Weights of a small GPT-style language model, trained from scratch on English Wikipedia.
Size: 9 layers, width 320, 5 heads of 64, MLP 1600 GELU, 13.6M parameters.
Architecture: RMSNorm before each block, no biases in attention or MLP, tied embeddings.
Training: a variant of Muon for these matrices, 216M tokens, 4860 steps.
Each number is 128 + 24 x the weight over the matrix's rms, rounded and kept within 0 to 255. Layers, rows and columns count from 0. Numbers have three digits each.

# layer 2 MLP down, 320x1600, rms 0.0459, rows 0-99, columns 832-895
088158115145101079120133178135147152126150123136118110126131164119135112146153143114118125150105141129096141115123132171129153137171159124149152073134124174157149139096122103132121146114116097
156139104166132148103142106072089121121141110152134151130111134141135126087125125165129069112100132133146124151099141114158094133108123099099152149153122098121105120103160100117107105090121158
099111139110164116144105125136136127111128096133131128149131094092101124125124150120088131136114129125109124139131144125083138149132116109168140135126164123123121136109139120152132123125159119
128117114083166153133105150118145122106127121115147130159116162148117130152110114153149145135108114110099105141138114151172152084140137129123137138105089116102146174140153162131142135120103092
148142076138161160134074159132143103083128119121123172118118128138140155136128150125146138196116097108124109079174172103115069134136095112132131156138104127144126119104104124146110149090092167
155130159163168129088131144114129158104172193098135102143091106140165088131150110111159128112159142107147149123081059131145120132136145121131152110134161143118120134122162108171156134135121123
156181140149170111116126101147156173102106131164087120148105138102127124124074108207162093144116148158181114112149141106143107088126145150141105127098123128116124071124111109132125124175127146
115138153128143117165111135127152116132118135129127162113118115107159106100108115130131123095152120136133121148104180133142113131123129128151130112125112143151132157130163136096091147107128127
166159105132145132125127096147080167176149165106090110111128150129122151129161107178127141106083147114162143149142138094137110139178141147136139117126111137113070110170127124125133164165143129
145185150121110089115136150118122136136151088089135136150126110134123133168087124138080106095101063111109110110127136147101121124158182144163128134111142118106157082132145103146133105132152208
147099139135148135154167157143137133125106100140132121130116150124058095144191107141102101145103153121142138139143142129089134140151109153077118143132125135168165139159102156122126176108158133
126105159181097108077129169123125124140119129149204156075083156110118108120159135130106089139139155099091116112110119121101174120129111102138099127147146154145098179079103172127147130096121153
138126111136128138102131130115122162090125137077131105111116126117133130127143160117181125138142163118105150086133142110142164122111151133127144157168114159126103126158171126151117132126142113
115119079132132128150120142105141186155162095082095116139126112199106185119139127122180125115142142115133137128090158106140091108119078182139173150148159091177131104140093136140117135096159110
127177162132124175130105164139091121164120111154106138129137105092080104111138141164154123146126126154149144124140127119123143154129155160112101139163098144099064123107118109121140128152159112
155145174107143159119162139123154166118193120133117119147115110067113133107117155082103135179113114128176099166142098139115113139120096151103122171135121148139122132123100121121142161173124162
094129146138125113120109125138100127166149146138152132136128108080129188124140132118100105116107134118152136122121110145134155113151108117135161143101153151136104135122132133125129130116121071
064140117158126158152143123144092107174097117139174084128143153171103080138159125124126144119115112124128152118111127108120162130175141121143144118127143116138142120172158163115146103153093172
113102105120159094181094120145151150139087152116102124111128107098136130087135130140141130117155118122122132142122157130118130133158114113087133179107120090142134153121160111116109120127116124
142080098128188107108114147120102126185142115137153100139139153120142139152121110124085139149104131129139156099182119126192103135084110100140116114140138176122130128144176113127133150108129132
171092121111123139184127094150138093121107121121119106073165080154139165159097124103093131127182163129130091127128136131120137095119107122118153154159146145118130153144100157123137138118133127
139128135162114107117094096111116145134149140129099111151150100107093112156114129125149131157137155127109127134133101140161148092113144112108131142125127148110142098138143151111114101152154161
145162137115132115108072082099127131101150155121129144081140108092147099097123118115124144156118142181174126137136148160112137168098121118108135115151161128105127141147135094143142121130160151
105059121148084159105102156113137140084111118134155093114149143164143127149096140131150150101112112133122143143149097135124112112078141119098148162157116146097131111128117154127127118148157129
150141136159125106141098120144117148087108160129123136203164133153108071146112145096165149120108132139149110141130167146161113129117128130155121116112122118127151135112136107146164105124127130
095140123127150109107092105110098089111143114089108102114174121136141108152121170150158153123110120129163137130154118097155080115161146179126126140105139120120053121145137101119119138119128151
117111133145121102113116123122147163150136150150129164157091140122116143145138147121116115092135054064169139137152174079135115077127091117123153132110164142153102079171111175132124146116137156
151145161149120112182109144136120175120140117170141118192132131094163160159116154121162131168117124094088132096174136175104177151108123126133199154132104138109156124123069117105116078120147108
151140093134157134129152111094091151146159165125145147108140116099128105185161110082091123152071123152105166118064172143106139108147158139131128131121166121178157086103123165148139104122153149
126146077115116119124127157128112120145115118086130093158114125099118107141144141095132119137134156110141151115140198088111070184121094090121175163140112124143115139122143113145170092132115115
132169116155121079109135143101138135164119152145118108076145106163107126149161118149181096155133117128092131108135103125116113133111136094152137180112154134110146172108112121139126152091110131
163123142148186105142119153098139141154122144133116108148136084091095127125136109111154109129082097129127097136120148149119103083114112129128086157123145112146132151079163144103143129094140153
122151112143132104115104117144088112111138116143124110088108123141123126123128108123153152155132143132094159089121127096149080136136141143105157139110104138145135127132133122143115131119129121
140085124151145122126120128151160135142101177102125156160124133137159151155103100119133161105109145086124128096144126107154131091152122122139120171105143114157185090113168134080142103136125170
145120084137123091076137145107085167128110132151090144131120163162150181159120087163103110136137090089104150163177112150123133146139093122153105107139138125140143131134158150133130123120151104
104125151114126090094072165179165136151134164125114167195094121127117108214127152131138059142176112153174126142138122125089144166131139089131082155172092119137159120112174147126122093096127170
143179095130157103121129096124079083128141102082152132131122128123120163130186081145101141126116150122130095125140071112126131107188111113102160181158077155138111150116158131109132124132162147
141122124160091102124094156121132132162081137104162116164128138164081104111089122097102137121135106116091170100131146125128143153141128136063121110168105112180121118178166146133147155115113147
120137124129131122127086198114144133092097102178146149143141134133116097096145123151106128102104129148082116150116135091156147108102097110083110128137136130125061169094124121093116114148098148
125116138105120121164147097137127119102103173104134106154143090071099118093151120145170129091134127104137100182122120084120149119134145094093166123095122106104115170121142126125133156124157133
097124146142150101084151144134085143154144109119139103127124152104139142120115104139150159118119118129056120162143121119138139087134112104142142116109130110093108114131129145167126148127145134
127147168106110121096077129109156132152122083133091132162143127158118148072106156116130124127161079117147120132091088101126177150142069118087109099161115137145097156121143120118154102093078096
110122123111138129146069131144108110134142097103153147163130140081133077158140127175159116130088168134155131102119167129108158127127168155121142159134126144133170138165122163106127125128113099
084085139103164115131127132170114094122130150125172141137132114120136123147112137127147119095133145114130115144136143127111163121111168108134129133106173138139166129117119086103171111145145113
090085157145141125151143120106173116118142115118138146091116148135159087187136154127159113084143139135148160131111154133151123149141136110117155117117140145124146137105092108112131127132137134
108115115104145146090140150123131108142131129120097111111110190140110176135141109101150090145125119117130125178139179102134106140163070173131115123146186142113108136125129119132100078114159112
115118147133100114129138177104145136122125129107120117118145100127129163106110118110086065107108106132132136121113114137144150132123111132104126142153105147126094150134145137124132119118128091
109122151103119114135162097148099094121122124121097152145125117149100141119109142141121142139175147078149090112127118116131120095124133146102130111117140111137174122107139140138057108157118136
107135104160123113170125108173124163111130091110149129134116062113141118171121159094115152138123131126162105113166083108119118146113169112091104131135124128125138129123115148096125115158158139
114125127153140158126124104148128147136151121153166146116150149153147112134120111092097095137092111137171119116127138170092151158135114174089109151106166084127145113171129156113079150150115128
118148112137108156122128174143159121074147107163101148120146144111119123162170119166135146151096132095137133106169125146119137152162123111128116114095139135158117143115088114165120096142114106
147154120138117122179139114122137107153116121149161163101153099168083120147117125112125149124123078133097150128112161134160122103192143137124149140159143175159159158115132148149101169126114112
081160113136112144129123120114123155111129107145104161126094135107108135092145152129167153161129094129106162097102142169134131132140120134117075115127108110129134161151080120118165095147151122
112138145143143146084157136083112113185126135093090141132099109106063150134153160096139122086116140151095145182145156131101140144115128139114111125109104133097128139136194090119139145157116089
127133082127124109101145097125105154132105166132122133106112171147144085115138102118157123112130135117143189139138158115150150100154094111120126132087141138128142087144111093128171126156113137
137114113174132140130139145158130151122100173121140116109116178138089140101163138122128148143187151120171141104140135147104117119101141087110119142091168132192100118160108134159096118123133128
140135154105113135118100149112135123135122106104119110117149107124110157145148151121137123101111151115147167141131192120161101153142176148102156160099138121109108084129136088120138097124134140
122135153161156109130140142136136145152116111133141119133122107180155130137104140130144104124148112145075121121131126127144086123150138137128131154136191158118107166114135185114118161139125135
157121125132108146141134101137127174117138093102116046142125141146142118099120150118140108102116141125160123138143167108173149145104146147164190107149110142116154119091109143110160131169143138
150134099151141141147135126122095138152143147125139128138155121084099139132122137140122124149142119117139066109135152171155147131164138114062117136098133097162106141146105140132104127168120110
140080133092136124129136115093171122111106157146136161117153077146113127132177173136087153122137087107101118134117121178127139121175145081142144106129143099113114100122139152137158116166085111
124137155153086129089110118144110145146146108105131158131124088165145129104149104163104151105098126119144130150136078128086126106103116118163126123108138127119155087108133121163144121133128103
121126159102099146148144097155129103102138098152110138124167100147148108127135135097161082121110142150137126069133127151143146107128137121165179152168130128114129118115171143171127122122142120
097151118135158132157087115127119142136106141151120132167106142109098124123153137103148139151136157118112160099115137117116087098141169117176143136120098109111115135130098134136124169134058173
109131164128103116136141114131098173097129115144111121089078116147110101146096157157143130139146142152141143153121130105133166186108160132179127158112166098121116106107115142135104135143112135
131141111132143156152085124149124163135128129125108159105130152159130145148075114087104159111132123136154062141139197150135147096153091130105113099148110120090118125135147113094141132166117114
134155150103096133092150112164125098151065162149149114134141103142093140108098107117157088113151075140128138129100166112120143113097104117082119142143132122141090105101079141103154126125131139
145122130122148121145134121146102118137155095151144122123100176102118122140144105151108070167118129170126129133175129113107136154118136118128145123111155158135083130150159108146154158141142114
121091135140114140133125099127104102132170125084142133105163082109150134130108150114152130108137099167170137106119148165113109133139104147111135144137139114121095155165197178126168114177109132
143151094090122106109109125088155094130116128127117134164096140140146153123127142131140110137132144106119148113151115106133117100131101142126147111149069125166182106143105145145111141112158077
142127139120052112098148138157164137140122120107200099105102122148142135104143146128128148123115115117092135126156151097127105106136149122091077148152098141120131083113121164122113066199137158
143128110133142123175148148160128157162115145090120163121123121125143093130151124125114130133114102141157152121125151107077134149136138144122122092113115134097143130084121143084152150152136118
129081156133092128125118148158132133113151142162083136085117150161126152093117125081099104142116116114101129127127114135125169103163121086148130126136107142094141134142110156140097105139145146
138119105133130168115155133087112156143135115122080139155132136165114102122115133118134094139158138096139137133122149113151110122100109140143094117140140127133113098110103133142126148113099166
155174120145120161154116100121120154072132109100107129132163116147150117117152081118118163200161161144114092111129136126117133136189097119114089156157159144115117117132096123114111132082114151
124117124118125113156128166098102148140141144083117200137128146140135126137133121161085070119120134126129145131110103091137126125133152124160134118115106146153119173160125120145067138113131115
123120162125188134124085116103130070212104137108119117117133095129133148137120124132104125121109152146101151169133111128114129167092100153103092132129151141152110128109112110135113106143134134
121139100164108161128133130106165128195141125141112146116076094127119094184120143109110097134124120132109136126134122119081121110078146120055135156105149076116106103114137120128093108066164158
124154090140124142141079128132156151158143115146113144103149114120143138119160158138157140179130125136121129146119148107138132111136144108111132090115121085137089148141094104142162120134121155
138132107135136132115074110127083104152092171155121139128164151110147135113169074116088121095130129125115135118107073136148119111117085127134113131125157130130089141129127145114090177106162119
125085116145120141124131162132124154117134125106117123136125105163116164142110082106108121113115143125145101141140145145074101134117109148167113117135149137124112137117171172140120123126119153
108162102145122122128169105142106145162145068087090104101085127165100137151120088101116183134113119114142103152113132089151143094131153108120123123160122124147155074142160128134113135114139106
104131123157137112118139187155120137116141136158159133137117104166105148139113128145110122131078137123144120134100104144158130145167131097131161095166132163152131107142178130140086142153107120
127134133141071101154120118113128088147125083107144113124128112136157147102130085093148128126104140134137167150090142155113118136096109171123121075162151083113161130097176089106129135139091134
163115114114126078120101093114132111121151149154135117137166155100195094130142104135120150143123140079153111186110091109118129107089128170110126132092127137093135144120135106105144137116162130
068104110142121172114135148129143171081136102172105153124157144119090111089168143128111133130113093121161146151098151101130101172119154132150126156115098097175137128126120140123078126112148116
105087126117141102156102119111146116134136143106126114091152152145156091132147138148114132142159132162119150072108094085165114106135122138152128082125096140132136150171106082136142110124117132
169119139111102123137134129102087167114154098122116080113086127131153162153098128163121143138125135181131092100130181170105130155116129124154102145142132132112165181091121136166121134170130094
076133127163140096151140091120170115164135139145127109106134139124112132149119095115141076134119145195122130084131112127115109130124122093168143127161104147080101123136160128148150140109140118
139160151072123152124111106118110144172125151160129144115109097152181163114134151160150152129127092131114205093112079126129105115101182144130152133162113109117112099130140105086129125113126144
162142145141150141073142189166172115094127133113156128134128130148100131144106137099122101129128112160150116141096153140128150116176136149102119129185136158142129101147105147106145137164134109
158105095118100178099140123105149172147162142107133116135118148113098124125111125109173137158141164101161123119129143120140067132087098082131129104106127135145156126137147117087128115099103125
122165121131148117096059127107105128122135177093114139148087150106125120117143145103137170123150130156139144137112138108111121119113092150155130072149142151135129148114100118118133153157131099
115099144120099128105109170158096137088082119125129150115147145122150143133104083121108095120142143106120151112132122102127130120135114119104136095091167123145120130114110123124154122126164143
122128148118139152099093153160152153105074120155136094083097122160137110122114112149114118154135115115166153106072162156198108112117136144117127112109162120080132088165156153155106144121105101
107130126169148138090137108137150113109144139174161121153095145068096147114150119123128148146087125109136141115120137164118140112136136118063153157097147124134118136140152105129099137125143126
125168135114148143156110093101091147116119148155127148151108127137137138139116119163192103179105118107155147136119127083132117126094110136094128129124136178099127110106145111129116123095101154
117132132120188135169143117192125101117102145135120148148116146119153124130139113158188126150107158119149103123150156110103149148163125135145163177147148106156116081156141102101115143140107134
151137141123083149131123124136104140110109126155119150144147113106127141115109080166093137109139128123104135132149159140129131082129136115120136086111149139136146111130152145043120117138166138
122144133123111163123145146095107162084066101122162063119075107108112152097135126165118154109149098157163126156152130132164154125102107118139153105126127149070121123119100154104159148119092107